Weights of a small GPT-style language model, trained from scratch on English Wikipedia.
Size: 3 heads of 32, MLP 256 squared leaky ReLU.
Architecture: some layers without attention, value residuals.
Each number is 128 + 32 x the weight over its row's rms, rounded and kept within 0 to 255. Layers, rows and columns count from 0. The size above them is the row's rms in percent of the matrix's.

# layer 6 MLP up, 256x96, rms 0.134, rows 251-255, columns 0-95
size [110  98 113 100  96]
[[178 109  80 115 171 105 144 132  98 157 197 131 109  73 134 140 116 108 153 137 151 143  62 181 105 139 131 128 127  94 135 151 145 137 120 128 113   7  85 129 104 107 173 123  97 118 137 115 184 148 170 125  61 130 104 208 155 136 172 139 119 127 105 141 171 168 140 104 139 169  94 128 101 200  90 135 119 151 107  79 137 138 115 123 107 165 147 152 104 170 164 157 143 153 119 127]
 [163  87 209 166 134 104 192 169 137 150 115  86 111 143 114 127 115 154 108 130 122 112 104 122 149 117 183 164 126 123 190 152 147 139 127 136  66 162 143 139 127 198 120 134 100 196 183  71 136 172 144 120 134 139 111 133  64 162 104 187 164 113 126 127 127 202  93 145 117 103 103 123 151 203 162 151 122 144  86 161 109 176 156 170 149 149 130 103  85 126 106 112 126 112 127  93]
 [129  94 149  79 112 127 163 108 202 144 117 143  62 123  89 144 105  82 110 144 133  83  79  83 175 182 161 117 103 141  71 114 142 147 151  66 101 126 115 143 147 100 131 132 166 100  88  69 120 130  74 150 161 117 141 124 152 117 107 136 174  73 152 180 109 174 145  45 140 120 161 146 185 140  99 146 177 101 162  79 141 117 100  95  70 136 123 108 126 138 149 122 118 144 159 136]
 [125  96 131 135 121  81 147 111  96 167 129  92 125 120 146 141 121 168 170  49  93 120 116 193 144  87  95 159 157 122  59 127 138 105 162 134 170 128 154 105  44  56 175 119 154 131 118 105 185 186 122  30 144 112 107 148 132 178 114 141 141  97 101  51 151 150 137 130 127 120  88 135  99 113 157 132 162 130 156 137 137 182  99 105 140 130 107 152  95 133 112 100 102 127 115 103]
 [104 132 109 133  77 169 165 127 169 151 172  79 136  79 186 135 146 108  92  81 166 173 135 148 108 137 162 173  69 155 174  97 107 197 131 177 126 148 121  81  69 147 110 153 130 144 226 128  62 137 117 156  70 121 137 141  99 153 107 136 182  83 116 131 102 126 139 128 135 101 141 133 181 148 140 125 157 137 146 101  85 100 107 132 124 152 139 169 141 165 148 177 133 131 175 121]]
# layer 6 MLP down (transposed), 256x96, rms 0.102, rows 251-255, columns 0-95
size [102 110 115  99  92]
[[126  91 119 112 162 158 144 128 112  99 144 110  49 123 140 119 121 142 118 139 115 148 132 132 159  50 176 122 150 119 107 199 120 113 164 185 101  68 105  82 112 167 149 139 111 147 104 137 108 106  76 122 134 160 134 155 151 191  84 137 154 160 148 151 122 146 116  86 138  68 161 104 170 116 129  81 161 122 131  47 161  86 155 126 107 143 127  39 160 140 155  92 134 194 131 112]
 [106 173 144 118 122 195 165 129 162 114 118 139 119 131 121 130 111 130  84 130 130 111 109  99 201  55 130 147 130 122 145 159 132  53  93  79  91 114 121  96  82 162 107  93  64 174 164 132 164  62  65 109 178 208 121 158 105 104 146 146 110 121 113 133  83 128  81 165 107 127 114 133 134 115 158 152 121  83 172 123 103  96  98  96 191 119 154 105 146 153 112  96 167 135 107 140]
 [ 91  96 137 118  94 125 128 124 239 159  90 135 117 108 134 160 109 100 101 144 110  92  99  78 134 172 141  82 121 112  91  93  74 151 167  66 148 160 135 151 154  85 121 132 143 180 112  61 129 116  98 149 141  97 126 104  88  96 132 113 133 120  88 139  76  90 126 100 126 182 148  88 157 175 139  77 125 123  99 121 133 112 124 122 121 117  65  90 132 130 179 112 128 218 154 100]
 [142 157 135 123 146  96  49 110 121  78 101 119 128  94 149 142 108  94  49 200 125 143 135 121 116 124 173 129 138 115 164 204 164 160 130 151 122 125 146 102 173  85  99 144 172  94 151  98  78 145 130 167 144  87 151 155 158  91 122 141 101 143  86 165 136 108 132 115 115 226 185 118 145 133 118 104  77 124 134 102  63 122 147 150 145 101 137 205  92 132 157 116 138 126 118  94]
 [102  96 101 193 131  97 142 113 124 104 136 175 129  86 117  66 123 114 166 140 102 164  78  97 139  87 132 145 143 144 113 118 123  95 135 126 148 125 122 151 154  91 174 108 187 196 120 139  82  90 113  89 135 185 126 117  78 135  85 200 104 133 118 134 162 105 143 195 132 109 103  88  98 164 137 131  93 165 131  98 139  92 117 184 159 145 182  66 139 157 183 134  72 134 115  76]]